{"n_kv_head": 2, "head_dim": 64, "d_mlp": 704, "activation": "swiglu", "norm_place": "pre", "norm_eps": 1e-05, "qk_norm": false, "init_std_o": 0.0, "lr_head": 0.00711, "schedule": "wsd", "decay_fraction": 0.63, "decay_shape": "linear", "final_lr_fraction": 0.05, "batch_tokens": 32768}
Each number is 200 + 40 x the weight over its row's rms, rounded and kept within 0 to 999. Layers, rows and columns count from 0. The size before them is the row's rms in percent of the matrix's.

# down: layer 4 MLP down (transposed), 704x256, rms 0.0771, rows 626-660, columns 128-191
# gate: layer 4 MLP gate, 704x256, rms 0.128, rows 627-661, columns 128-191
# up: layer 4 MLP up, 704x256, rms 0.137, rows 627-661, columns 128-191
down626,084,212,222,131,224,167,161,215,206,239,141,136,211,226,204,148,164,191,171,201,229,177,227,204,245,217,212,168,123,195,166,175,253,191,194,220,185,221,158,230,255,174,190,230,358,209,133,259,180,198,226,147,150,155,198,163,267,167,207,238,159,212,228,214,219
gate627,109,188,208,202,269,293,118,146,206,153,165,190,154,202,179,151,189,292,138,205,209,190,153,200,188,185,177,183,173,178,179,259,220,234,221,156,155,188,177,235,154,117,290,189,226,249,193,237,220,215,176,237,167,235,177,157,221,242,176,269,225,258,162,225,191
up627,119,255,221,179,165,198,194,195,192,192,261,227,205,255,276,187,179,164,144,247,209,174,296,277,229,253,212,194,184,153,182,164,220,192,191,226,209,204,275,248,223,280,186,238,182,182,233,174,171,134,164,277,248,211,289,124,231,143,174,219,216,143,231,203,231
down627,118,207,145,189,151,170,219,174,184,173,234,171,241,192,190,165,238,115,134,181,152,185,252,180,208,203,216,150,179,186,192,225,148,226,157,170,165,201,189,235,208,179,192,198,254,231,243,157,176,165,236,231,175,102,278,194,186,209,248,236,128,222,195,203,154
gate628,102,245,216,177,192,150,225,108,197,179,126,277,182,236,151,220,168,251,213,194,190,189,189,164,136,165,125,177,229,214,193,146,285,201,201,248,191,204,211,262,119,144,181,166,180,174,169,220,205,218,218,227,185,130,152,204,205,157,136,107,255,248,253,285,211
up628,100,140,267,300,229,194,186,192,261,210,232,175,188,186,191,177,218,148,194,182,203,246,216,249,185,212,171,202,271,254,198,220,222,164,160,235,142,234,222,192,198,202,176,255,188,215,237,158,193,167,204,215,237,165,119,252,191,154,221,187,155,165,141,216,206
down628,096,208,239,146,200,193,204,202,147,210,214,246,218,283,181,174,187,215,202,223,317,208,221,212,234,140,95,211,155,245,155,129,243,222,233,136,250,222,180,152,210,189,184,189,286,208,224,197,196,174,240,233,180,233,199,295,206,164,169,160,221,146,148,232,225
gate629,103,179,241,141,197,160,227,141,157,227,162,167,237,214,142,166,236,245,185,203,213,258,152,199,207,230,148,270,238,184,231,193,230,250,141,199,249,193,137,183,176,207,149,212,250,187,103,197,290,267,235,164,168,272,177,183,210,186,171,233,188,163,223,222,258
up629,111,168,292,200,178,201,134,141,215,212,240,166,181,178,188,221,309,148,195,162,88,236,127,234,125,97,280,150,132,122,255,210,239,204,218,190,205,197,203,155,194,231,162,184,166,195,238,177,213,144,211,232,217,224,170,244,282,252,210,293,209,161,232,195,150
down629,110,206,250,214,214,154,147,154,173,183,137,194,240,210,203,277,245,221,156,156,248,166,218,238,200,234,250,193,104,183,209,238,233,146,169,197,298,231,187,179,185,281,201,162,163,217,203,196,153,225,205,96,168,174,191,217,205,240,208,158,236,271,202,266,180
gate630,108,211,204,199,205,206,224,207,197,235,200,213,172,226,223,259,170,247,255,142,231,254,240,130,194,209,175,185,164,205,173,75,263,176,202,246,139,232,200,161,180,126,179,212,189,205,162,218,162,239,256,119,152,242,219,168,218,191,192,239,231,202,211,249,211
up630,101,127,159,230,214,152,209,250,207,179,291,147,251,190,252,233,216,175,162,264,211,207,243,231,187,234,215,219,249,231,180,214,134,223,165,185,225,169,193,253,263,148,187,263,260,187,286,182,152,213,169,214,238,279,147,190,143,148,271,175,154,156,191,159,174
down630,099,167,151,180,224,217,219,140,265,286,175,199,158,194,176,239,230,162,219,212,192,205,166,187,156,208,166,238,159,198,210,184,230,197,209,205,137,244,234,217,277,157,238,189,209,215,199,208,246,257,156,227,250,165,171,108,199,205,126,128,190,149,212,234,190
gate631,094,191,299,140,226,186,100,207,219,80,198,223,178,205,223,154,189,217,188,178,200,213,195,239,213,211,184,237,182,180,209,128,199,228,217,196,197,204,140,280,292,199,228,229,296,202,197,157,151,112,185,222,222,128,244,234,73,159,207,217,206,196,165,181,261
up631,091,209,171,181,272,253,203,147,110,212,227,153,242,151,178,193,177,178,254,192,91,217,221,182,249,178,176,201,212,240,181,172,193,281,179,287,242,232,248,102,226,199,200,204,178,188,114,161,120,178,166,210,171,226,210,121,241,216,169,247,117,169,199,213,183
down631,094,169,209,139,218,223,211,208,228,280,152,209,220,195,170,240,199,169,210,187,163,144,256,270,199,210,211,242,230,219,226,198,125,183,211,241,201,162,284,147,214,179,192,205,228,208,194,197,211,321,176,196,167,291,198,190,176,196,238,201,222,229,215,260,245
gate632,101,230,165,225,254,205,224,173,170,220,279,141,197,198,261,197,262,207,203,194,97,237,199,216,276,162,194,250,230,153,241,211,180,248,176,246,202,215,205,247,223,117,156,148,200,178,253,211,244,211,148,194,227,212,226,202,169,256,186,144,262,184,216,270,189
up632,098,189,170,252,234,249,175,134,169,171,158,168,291,162,169,191,244,243,216,207,248,218,163,253,238,211,181,155,283,227,136,174,174,129,204,164,198,254,153,172,144,251,201,243,168,169,176,231,208,182,174,132,216,203,206,200,204,164,170,182,218,260,217,188,212
down632,091,240,239,197,152,155,239,225,169,241,152,181,159,233,235,225,221,214,258,167,223,266,184,263,248,147,203,290,139,190,187,167,185,182,169,237,135,245,182,189,246,245,241,191,262,188,224,297,150,245,279,239,169,158,194,259,173,218,235,155,147,198,268,166,220
gate633,093,175,184,106,172,198,223,188,183,152,173,116,126,212,262,220,213,146,168,199,203,169,200,175,203,238,144,245,210,266,191,245,196,225,286,194,208,165,197,111,216,196,143,182,255,136,234,184,184,240,136,192,196,146,197,185,172,204,134,227,263,208,219,251,151
up633,094,202,201,234,176,233,293,234,210,193,325,199,206,198,234,227,204,245,157,280,230,161,173,206,88,239,246,175,286,204,222,243,203,196,239,280,185,166,169,198,170,191,220,253,199,213,210,213,178,218,212,204,208,264,132,234,177,247,190,208,209,185,217,138,156
down633,095,191,180,154,179,163,138,218,158,207,189,169,215,172,151,196,155,197,186,164,222,195,203,224,295,128,201,257,222,131,147,181,205,254,191,116,170,183,193,271,184,204,290,206,174,219,214,244,157,179,206,232,191,129,148,198,168,157,205,123,188,225,100,164,201
gate634,107,191,205,199,172,212,148,204,232,207,216,238,147,228,220,280,175,195,178,184,137,236,205,185,112,198,185,176,173,264,150,192,201,189,240,228,160,220,125,283,202,155,218,145,217,141,264,226,257,283,191,176,231,169,172,205,203,150,212,94,235,219,209,184,148
up634,098,205,194,191,230,208,236,200,192,161,264,225,186,178,277,243,194,204,188,224,235,174,163,188,239,251,181,224,216,217,228,169,174,230,233,246,195,151,237,163,241,217,126,186,186,183,272,238,176,198,172,267,205,287,226,128,247,138,193,252,197,195,232,237,270
down634,102,209,178,229,144,256,245,187,258,221,205,201,204,139,174,122,170,230,182,153,253,239,158,195,261,136,169,181,203,164,138,177,183,207,147,254,216,232,245,138,164,187,242,272,301,190,165,225,196,161,199,243,282,263,245,230,138,226,185,200,179,248,248,196,178
gate635,110,251,226,242,233,224,234,206,134,164,209,213,192,146,249,185,204,227,166,203,137,203,209,266,196,235,285,205,264,177,211,284,208,148,195,138,181,290,230,170,131,261,171,178,249,149,165,166,159,275,232,185,229,172,197,191,211,178,240,200,302,237,193,200,226
up635,109,232,184,175,220,155,228,232,241,266,153,219,216,208,167,176,242,204,195,160,259,161,241,86,209,192,171,269,172,171,148,188,235,139,206,181,243,221,236,211,173,226,203,241,176,295,263,228,154,184,280,211,219,248,129,285,131,172,209,197,172,217,236,222,204
down635,107,140,133,188,181,247,178,213,183,175,210,170,264,218,164,235,148,186,201,173,278,182,254,215,130,225,194,207,148,240,259,174,160,178,220,211,184,247,162,225,144,173,179,188,169,243,131,201,189,252,188,185,197,239,188,127,151,186,252,255,148,201,236,140,199
gate636,100,107,216,205,190,166,156,156,251,171,201,214,189,208,183,226,249,144,154,211,194,246,170,206,235,212,227,125,169,215,226,204,187,162,204,240,202,126,152,218,185,194,242,182,187,211,151,242,215,167,212,163,265,176,154,274,247,208,234,167,197,246,134,128,208
up636,103,176,131,208,218,182,281,242,213,250,126,231,223,216,170,202,186,238,176,171,218,237,189,113,215,214,76,188,113,207,252,188,197,137,258,188,222,240,192,232,177,210,207,169,171,256,256,242,133,258,226,232,267,152,166,165,201,190,146,221,217,180,280,216,188
down636,101,221,204,183,272,201,175,148,106,129,220,175,190,189,246,251,216,226,229,208,214,189,201,234,222,186,206,182,156,216,112,164,222,222,146,225,202,172,260,173,166,138,177,193,293,200,253,155,310,201,145,198,199,245,156,158,251,160,206,177,236,230,289,188,278
gate637,093,242,155,190,261,212,208,211,236,222,133,201,173,194,189,296,179,179,264,138,222,216,256,229,201,172,208,235,226,211,122,203,200,192,215,115,148,157,238,231,223,164,260,176,172,214,231,209,226,269,214,165,214,235,257,179,194,236,148,207,220,188,234,231,138
up637,094,272,219,190,193,201,201,246,165,161,216,271,222,194,246,220,204,147,275,130,147,185,255,221,243,222,233,214,173,193,131,119,233,125,240,206,188,184,205,215,200,231,256,194,242,220,213,200,146,176,144,214,191,138,188,190,267,274,182,166,231,158,190,104,203
down637,093,233,223,135,181,228,190,211,294,259,149,167,147,156,159,225,231,239,291,225,246,235,268,243,169,183,229,216,219,202,148,206,248,208,226,152,231,242,126,194,223,190,243,149,201,280,157,155,274,197,235,172,233,224,209,84,210,177,159,299,151,183,135,180,215
gate638,095,220,219,193,165,205,150,249,200,171,234,204,135,270,133,239,234,197,189,223,180,237,209,234,209,100,222,195,213,172,184,136,210,189,193,179,228,237,168,276,247,168,189,170,180,154,203,206,223,238,170,210,192,229,222,240,160,209,174,174,197,270,194,217,226
up638,096,171,203,218,180,162,241,271,179,126,157,171,205,186,143,247,264,158,169,190,244,218,213,324,264,220,217,177,195,224,286,255,207,220,163,129,127,210,211,155,185,219,174,219,140,198,251,291,211,191,230,210,216,121,179,198,169,173,163,185,169,147,206,181,175
down638,098,243,169,223,249,202,219,268,180,230,168,222,163,274,210,209,170,205,172,131,119,213,163,182,176,187,212,182,260,198,204,221,164,189,252,179,174,199,193,247,214,200,166,210,189,208,181,215,228,174,206,193,278,244,174,215,252,159,233,179,165,233,277,185,262
gate639,110,150,279,165,215,170,216,157,204,158,256,189,215,192,204,272,166,191,170,166,257,202,269,247,123,190,198,225,190,257,230,149,177,191,216,196,195,173,245,192,127,177,219,198,183,228,257,209,157,252,193,149,168,159,244,220,163,184,207,179,215,197,192,172,102
up639,113,224,199,203,112,159,250,158,164,132,145,167,215,161,184,144,213,125,241,207,219,238,174,208,206,144,198,184,248,211,223,187,196,163,170,205,155,204,202,273,191,240,146,226,193,211,166,203,212,168,136,151,146,203,165,165,239,211,150,228,206,131,200,174,220
down639,113,260,176,222,197,188,274,147,193,172,168,252,165,74,170,238,164,196,267,206,187,148,202,163,178,203,159,189,218,207,141,244,224,276,184,251,208,144,158,177,103,233,136,187,189,199,215,193,251,157,225,210,233,225,205,264,263,162,197,153,110,133,223,137,239
gate640,081,214,193,236,228,215,186,234,275,208,172,137,199,223,175,167,179,208,157,87,177,182,177,276,169,167,203,194,163,202,209,220,171,257,218,154,178,199,180,191,224,178,224,244,234,254,151,200,268,196,189,133,152,178,212,167,154,253,179,161,154,149,224,214,147
up640,085,183,145,266,202,149,159,207,227,246,268,169,192,220,127,191,212,199,171,267,196,200,177,207,246,161,217,242,208,259,256,171,186,186,200,197,242,223,203,211,197,243,238,170,178,159,172,159,153,242,240,182,259,209,219,233,199,162,168,188,244,257,204,212,181
down640,084,207,183,217,244,139,210,229,143,72,187,161,202,224,247,181,165,164,272,192,272,196,165,204,173,190,185,188,259,278,252,212,176,206,200,183,224,168,232,206,198,162,215,120,176,268,240,192,158,191,226,223,216,230,118,230,184,198,258,331,222,180,171,285,214
gate641,101,239,198,256,155,256,185,240,191,183,194,167,138,197,237,194,210,220,186,178,187,194,256,188,256,245,199,212,207,244,209,80,201,249,238,104,211,251,188,225,202,133,178,254,228,193,186,240,226,215,220,217,209,166,224,218,147,162,200,180,194,131,213,247,266
up641,100,239,144,149,209,143,86,273,136,280,172,163,241,211,247,219,234,204,148,230,185,232,156,150,223,230,180,188,175,167,171,224,216,113,189,252,290,196,205,258,173,233,222,208,244,227,205,177,217,150,250,203,140,188,199,201,269,269,188,154,189,241,195,208,258
down641,097,192,191,127,237,257,249,261,184,206,231,226,225,216,184,136,190,215,145,116,204,207,227,164,197,280,180,157,184,188,157,205,205,274,161,152,194,246,188,116,227,159,246,256,107,216,220,190,192,195,256,198,244,191,207,171,239,225,140,235,236,254,232,279,151
gate642,104,150,180,164,227,220,223,157,202,146,179,216,237,189,263,261,214,161,249,192,237,178,180,220,258,215,153,251,139,196,154,159,255,147,223,193,219,199,288,154,208,168,241,243,267,157,179,243,261,205,233,201,215,160,230,213,256,221,173,265,247,234,189,143,218
up642,111,257,215,148,205,137,247,146,167,229,176,223,217,170,202,156,164,175,104,231,218,160,285,170,272,135,247,192,232,252,142,150,196,223,240,203,235,186,169,248,237,200,198,266,152,196,205,158,217,172,243,148,197,185,206,265,164,177,260,190,189,209,209,193,169
down642,113,204,177,201,235,207,169,186,170,231,171,220,250,182,258,142,253,194,282,222,225,253,200,144,245,228,218,247,160,205,185,198,183,182,197,210,250,242,234,207,188,182,149,233,163,224,189,186,245,210,181,198,155,176,231,119,125,226,205,203,191,131,220,189,182
gate643,104,192,227,233,178,183,174,129,122,206,174,227,212,191,187,190,202,262,254,237,249,246,265,230,207,147,241,271,184,198,189,152,206,171,132,205,180,227,191,252,235,134,211,133,203,189,161,183,202,214,138,156,247,206,171,148,225,214,240,177,198,122,224,195,223
up643,109,212,140,229,224,128,200,260,260,189,145,219,151,126,116,208,237,223,192,185,193,128,222,201,298,196,233,134,199,190,256,209,243,205,197,271,247,214,156,151,186,132,102,237,138,157,207,252,171,188,215,306,189,99,179,190,186,228,227,174,269,194,184,166,224
down643,103,246,228,242,246,225,253,199,126,218,173,261,211,174,224,222,254,177,205,209,258,257,198,281,234,232,182,221,208,195,192,206,235,199,233,175,195,211,189,231,272,192,227,148,178,197,187,241,145,258,168,239,146,117,233,185,169,207,198,192,132,228,204,93,232
gate644,100,209,190,196,247,214,171,142,221,258,192,164,203,174,232,189,193,244,188,214,192,220,267,207,222,135,263,131,185,225,185,139,188,209,167,186,204,210,164,187,215,271,218,231,251,117,182,238,227,230,225,229,190,168,217,156,242,273,136,220,185,202,143,170,148
up644,104,176,263,191,152,232,237,170,195,177,198,176,192,147,248,230,222,217,189,208,245,229,126,216,137,147,201,182,212,316,211,221,218,174,229,241,258,156,171,148,272,276,176,289,130,216,209,144,197,238,186,275,232,154,157,203,233,183,233,244,165,162,193,207,177
down644,109,134,244,219,168,200,221,244,270,146,200,135,181,295,244,288,232,141,193,195,173,190,183,198,210,230,259,215,230,218,241,138,183,194,228,175,207,216,128,257,257,185,280,184,221,184,143,225,181,194,186,174,260,208,224,191,243,132,252,146,187,187,214,221,133
gate645,095,157,232,149,135,259,255,173,177,211,254,134,176,263,248,235,153,176,272,284,188,205,184,249,206,143,255,136,221,205,164,167,206,268,223,165,238,231,152,277,259,150,220,173,200,221,157,251,201,198,243,161,231,248,196,151,115,194,201,241,171,246,167,184,275
up645,095,186,189,210,163,249,185,164,82,173,217,247,176,275,230,187,232,277,251,195,170,250,226,210,235,188,211,221,217,199,203,229,232,261,254,201,178,146,161,209,118,190,194,239,225,171,247,236,158,175,205,137,156,289,236,202,191,129,276,197,193,208,217,215,248
down645,092,198,201,194,135,228,184,193,197,169,217,209,154,223,186,248,157,101,160,216,198,177,210,198,187,167,189,232,179,179,179,165,166,191,215,176,141,231,177,202,171,192,206,112,250,161,178,175,220,183,258,220,228,130,232,163,195,193,179,161,267,170,194,206,143
gate646,090,170,166,231,182,183,287,202,210,207,217,206,194,184,241,201,140,233,196,221,173,188,223,287,112,196,198,236,181,202,189,250,259,132,139,217,219,191,171,246,245,222,212,116,247,99,230,166,188,198,260,240,228,196,187,278,209,203,214,173,166,207,131,152,134
up646,089,244,234,138,190,199,224,209,239,235,147,215,213,155,149,301,184,244,198,181,216,213,254,256,226,200,173,252,145,185,235,178,204,215,246,204,106,195,302,115,207,153,179,212,158,209,236,172,301,193,224,268,177,151,187,229,221,199,156,171,195,217,179,91,181
down646,091,259,194,212,187,186,178,259,239,166,206,196,125,197,287,217,196,210,195,208,202,283,195,259,204,175,256,207,227,224,250,253,259,217,177,214,239,226,179,228,201,215,220,248,201,126,212,177,230,211,325,239,154,209,284,282,172,227,159,195,189,201,201,197,152
gate647,106,205,167,182,186,169,157,204,228,130,187,201,292,208,198,237,248,212,180,237,276,225,210,207,170,165,221,203,123,242,219,208,140,201,163,222,156,188,224,194,199,98,141,132,187,199,199,177,180,257,210,157,224,215,220,170,152,200,169,216,268,211,284,169,183
up647,106,153,263,230,148,230,225,242,223,166,224,188,209,189,195,191,105,159,261,169,190,150,252,149,223,197,192,191,189,185,233,195,83,237,196,260,210,163,121,169,186,214,202,161,202,265,151,238,216,238,194,156,227,270,214,261,217,262,201,110,158,176,262,182,191
down647,103,151,135,209,165,245,223,205,286,151,176,226,192,229,197,157,217,247,190,214,143,182,220,219,192,170,166,217,200,168,166,211,166,163,259,204,245,243,121,247,239,203,230,238,229,204,246,238,202,200,191,178,159,181,193,212,169,213,270,174,170,185,121,214,237
gate648,098,81,189,236,207,202,217,243,245,213,170,168,236,247,198,177,183,181,221,197,211,207,164,153,181,277,184,159,243,86,200,185,189,325,238,209,150,225,206,213,209,206,255,187,232,201,152,193,161,209,240,156,179,214,264,178,138,134,226,239,84,165,226,193,238
up648,095,172,277,208,196,154,231,186,290,228,134,169,268,243,229,211,196,245,230,217,187,267,232,220,215,187,216,154,184,190,158,135,114,278,164,136,245,256,134,217,191,169,185,153,175,214,221,204,232,192,230,186,216,162,275,194,121,189,150,259,205,208,226,188,180
down648,094,213,199,261,227,192,200,240,181,161,190,128,143,161,207,254,164,221,177,179,270,253,207,148,246,146,150,209,216,129,241,255,204,198,211,179,201,223,250,179,253,233,283,206,283,238,198,191,193,97,193,211,142,178,160,230,208,268,238,170,186,173,162,113,244
gate649,105,150,113,182,250,242,242,176,261,232,172,121,190,253,165,189,146,181,182,141,180,157,222,227,166,245,203,190,154,193,208,207,162,203,235,219,230,182,160,174,152,252,240,276,184,175,202,233,182,197,205,174,204,104,228,225,216,277,282,202,163,243,225,202,263
up649,106,144,234,156,252,169,171,168,238,195,237,158,185,216,193,205,102,139,222,192,125,201,216,246,224,155,233,189,212,233,235,124,220,253,238,196,190,169,236,253,177,131,199,155,188,235,267,180,149,237,258,180,149,229,240,188,214,173,56,170,150,151,225,158,284
down649,105,192,145,162,159,117,138,250,255,241,204,173,190,198,199,148,204,239,179,214,244,245,213,239,221,239,184,161,150,225,171,210,121,187,237,247,146,198,240,163,204,277,209,119,207,228,161,137,201,173,222,154,176,165,272,189,228,178,172,137,143,150,220,256,145
gate650,048,169,198,161,197,120,215,230,168,258,207,151,157,211,223,233,167,178,240,179,213,162,196,243,257,259,241,282,234,191,179,203,230,223,177,205,181,234,125,252,172,169,162,276,216,163,176,201,253,140,191,200,126,194,220,183,192,196,186,226,237,171,202,190,178
up650,048,231,220,161,208,220,195,236,216,201,241,161,140,148,151,70,156,155,261,178,249,158,167,158,184,185,247,250,184,266,147,225,172,141,177,222,215,243,236,218,267,189,215,276,131,224,168,141,217,152,199,144,225,271,278,225,252,221,136,176,214,192,148,195,88
down650,135,221,211,227,168,260,166,135,160,160,158,190,251,205,258,310,189,257,153,210,154,226,230,222,99,213,184,135,172,221,233,159,193,266,231,161,199,148,203,148,184,192,284,148,198,238,167,281,166,310,193,173,207,129,207,190,205,242,238,223,168,232,180,206,265
gate651,100,273,224,182,157,156,175,152,222,140,180,121,188,168,235,222,175,201,218,182,204,230,205,162,210,230,134,195,253,195,249,206,139,268,195,210,201,246,266,220,263,208,145,146,154,169,175,227,219,218,137,78,170,177,237,196,200,216,184,226,158,207,220,245,202
up651,095,219,215,224,165,186,176,173,135,120,201,138,235,195,197,189,148,155,193,274,284,218,215,227,237,191,242,172,153,161,254,190,290,196,182,175,270,202,251,178,249,149,150,225,195,147,157,271,236,241,233,138,190,280,220,239,168,188,181,134,191,223,223,145,156
down651,101,133,245,230,186,309,231,176,186,334,239,241,210,182,166,177,211,184,214,202,189,132,264,154,155,229,215,267,230,176,182,226,183,205,175,199,205,205,193,225,164,262,230,184,185,290,220,171,193,191,196,224,310,193,199,182,217,215,238,245,108,182,131,149,290
gate652,104,189,128,240,190,214,157,240,184,107,191,222,177,201,223,221,214,186,265,92,268,209,200,262,208,209,228,223,174,194,261,175,137,162,218,230,211,206,216,132,223,58,195,171,191,258,225,145,183,274,172,233,210,177,246,213,253,217,181,195,187,242,182,90,205
up652,098,284,180,216,139,178,206,222,179,163,284,218,180,212,153,177,179,240,254,189,240,158,261,235,229,203,239,154,172,212,232,237,188,178,195,160,250,253,227,197,226,174,190,155,192,178,239,209,214,126,248,237,222,265,129,174,231,179,208,248,258,165,160,158,179
down652,096,196,167,200,233,177,185,245,187,160,205,200,171,203,249,228,228,218,187,215,168,211,176,153,224,218,199,197,140,143,263,247,99,156,209,180,159,227,177,186,201,245,219,183,176,213,245,206,164,189,198,213,182,215,268,150,186,238,195,211,206,188,139,226,210
gate653,089,143,238,237,277,221,241,160,165,177,164,253,263,182,160,247,210,206,149,197,169,192,246,183,255,230,152,169,195,212,171,175,272,188,175,148,168,188,179,219,172,200,216,231,195,208,187,199,221,248,195,176,205,138,170,241,158,201,199,216,182,171,194,190,206
up653,091,157,198,188,183,103,188,181,228,223,187,173,147,171,190,186,250,193,170,230,215,124,86,155,173,92,218,221,188,196,196,124,143,206,238,216,157,225,137,179,159,195,206,137,155,181,267,172,259,158,184,202,219,248,212,179,153,154,129,135,168,213,282,181,181
down653,092,193,227,142,181,242,188,184,220,214,222,222,197,228,246,200,249,248,279,209,236,201,175,194,199,181,164,198,166,163,164,193,214,161,270,192,154,278,251,192,260,197,173,196,275,165,173,264,216,169,241,188,210,262,235,187,247,126,168,245,191,229,213,177,237
gate654,097,189,265,260,177,209,158,259,179,170,150,116,179,211,243,231,154,176,188,195,187,212,218,199,214,269,157,192,196,219,261,148,203,271,205,285,211,229,164,185,242,219,171,197,118,210,278,262,320,224,285,201,198,230,233,208,123,268,181,232,176,270,229,249,193
up654,097,235,108,219,122,198,212,174,232,127,229,244,157,208,124,155,216,212,207,173,216,153,190,242,133,245,170,178,231,138,193,235,149,272,209,177,196,158,203,202,176,176,227,108,257,148,255,254,212,196,196,156,228,132,204,201,202,188,177,210,262,217,246,203,199
down654,098,193,226,208,200,241,206,234,220,254,203,163,181,206,201,249,144,172,176,204,221,141,157,211,208,173,224,192,153,180,173,100,247,277,323,208,321,180,210,230,271,195,196,221,269,273,211,214,202,175,171,217,223,296,207,172,97,214,228,227,136,237,216,192,215
gate655,096,187,197,270,180,207,182,180,130,230,221,263,205,230,175,243,173,207,220,172,196,138,199,182,174,187,250,196,193,230,177,259,185,217,141,265,183,145,128,230,188,151,215,187,167,169,224,201,214,164,206,226,201,305,237,159,256,136,206,261,126,282,218,251,165
up655,094,222,160,233,138,227,232,205,134,196,175,234,227,235,209,177,233,240,191,260,169,245,219,247,211,147,157,113,169,126,215,236,152,183,232,150,230,232,212,182,161,179,197,144,202,230,246,180,119,241,208,193,186,185,182,190,172,254,276,274,201,191,170,229,211
down655,098,190,126,161,262,136,204,164,205,193,210,232,211,153,238,209,165,168,251,150,231,151,219,122,154,202,238,254,215,222,197,202,243,204,137,279,150,186,133,232,158,204,209,185,226,251,181,195,187,214,153,203,193,251,186,239,247,115,226,236,197,214,226,173,204
gate656,090,218,192,282,183,193,193,148,228,221,147,210,214,196,188,156,300,146,198,236,233,214,97,212,191,160,251,177,189,204,243,152,286,178,229,206,198,190,133,251,183,150,218,146,172,176,233,231,142,228,216,138,265,190,152,257,249,204,147,249,148,206,161,275,202
up656,087,205,203,236,187,250,214,131,205,210,166,174,231,183,205,225,237,215,213,195,289,166,133,225,211,207,183,182,187,202,181,245,194,182,221,324,196,217,178,264,199,169,152,258,106,210,124,201,230,133,217,209,261,192,260,163,260,183,232,187,252,221,231,183,197
down656,086,206,172,181,253,222,238,217,222,181,162,249,243,166,185,250,166,335,161,163,120,199,190,220,160,208,154,224,221,239,186,151,188,233,183,201,233,232,222,157,247,285,120,227,137,302,120,210,213,239,219,228,203,181,150,154,198,238,213,223,214,198,155,220,166
gate657,095,211,235,200,222,196,241,194,195,176,247,220,121,206,196,225,199,233,205,215,209,182,185,114,157,190,242,167,181,144,210,283,206,168,253,139,234,225,213,182,331,176,118,194,133,171,197,264,237,202,219,220,246,178,211,217,160,290,173,176,154,192,193,171,246
up657,087,285,216,225,229,226,115,178,186,222,140,221,177,177,232,206,171,260,208,138,250,221,241,219,181,140,180,213,278,266,180,209,188,190,231,147,201,269,245,170,139,231,216,177,229,157,271,177,149,130,200,235,167,269,129,209,230,185,190,151,273,218,166,130,188
down657,091,139,223,241,142,210,211,206,160,273,259,222,249,216,210,267,176,200,153,273,201,211,204,145,214,181,218,220,259,193,217,205,195,170,139,160,293,193,222,287,190,180,159,248,248,229,142,249,248,198,234,184,169,293,178,219,137,239,225,289,194,222,168,165,188
gate658,108,238,248,193,126,173,180,151,205,181,143,192,220,260,148,267,165,217,159,222,230,188,202,277,250,273,233,236,181,201,186,161,215,187,187,138,135,152,189,194,260,187,199,311,227,213,236,112,247,182,215,172,218,195,134,185,206,159,156,231,168,127,201,158,199
up658,104,230,137,156,216,182,165,193,295,163,237,247,216,164,190,225,225,189,199,114,240,210,227,244,156,188,177,179,225,188,231,300,235,194,120,262,240,168,243,164,143,235,130,173,218,191,224,210,180,146,231,220,281,204,261,254,168,225,286,195,184,133,192,144,245
down658,099,245,199,182,199,167,246,283,205,252,184,162,206,254,188,200,216,277,209,187,220,244,206,245,210,135,153,180,193,212,289,167,195,247,206,184,177,176,247,189,226,154,135,176,111,208,244,178,200,158,237,258,185,229,261,194,262,163,212,198,267,197,241,215,152
gate659,101,184,230,174,238,153,196,202,213,202,172,260,206,210,257,231,174,174,189,195,149,148,209,207,144,131,201,212,225,187,182,144,235,120,177,194,245,177,193,220,175,229,209,143,141,214,252,220,211,204,228,157,241,165,147,232,247,220,253,188,161,146,218,187,165
up659,091,183,82,164,284,196,279,207,236,196,219,288,186,170,168,169,205,167,217,219,184,187,254,290,166,235,197,226,232,218,197,250,203,209,195,204,223,228,200,281,136,228,204,154,256,264,228,174,173,287,261,263,159,167,216,205,173,203,203,178,182,179,190,262,142
down659,120,168,180,223,244,245,197,176,166,163,227,116,226,231,210,206,231,237,199,181,195,233,226,166,213,276,248,218,153,205,244,265,206,184,203,204,208,203,207,216,252,142,205,242,114,155,169,224,233,162,122,227,219,216,243,226,234,233,189,258,291,196,177,149,185
gate660,107,187,165,261,207,235,185,154,202,158,250,229,170,183,174,225,302,215,170,187,263,183,244,229,224,222,267,202,182,225,272,170,270,262,262,204,178,169,205,259,236,189,166,192,176,163,206,175,135,140,184,201,239,208,151,188,221,183,207,260,233,120,218,131,194
up660,104,256,192,222,197,141,178,227,149,206,160,272,205,219,223,196,178,280,242,212,177,214,216,141,175,181,267,166,162,211,193,177,185,205,155,200,175,192,230,235,146,256,165,155,167,219,206,233,118,215,143,235,245,143,234,151,210,194,199,179,238,162,151,253,192
down660,099,205,137,162,196,202,241,161,172,183,251,229,207,204,174,165,236,183,176,195,269,188,188,195,243,174,208,200,194,232,158,221,273,195,134,232,202,152,228,186,206,149,268,253,241,209,209,247,206,219,205,199,228,186,205,240,242,166,187,259,276,257,251,176,250
gate661,082,186,186,152,175,260,152,200,215,217,192,160,221,188,206,186,225,213,281,240,246,215,173,183,206,221,161,214,208,220,203,226,100,169,146,146,162,273,155,233,210,216,186,186,201,161,152,247,195,203,160,238,206,220,214,234,250,221,205,304,183,230,220,247,190
up661,087,154,166,238,261,271,249,207,150,141,226,219,210,227,174,194,219,203,194,238,154,234,182,202,169,235,152,181,178,237,231,135,199,190,201,174,179,202,170,219,208,225,183,153,180,149,204,202,215,150,147,213,191,177,209,199,289,168,168,195,181,189,232,204,233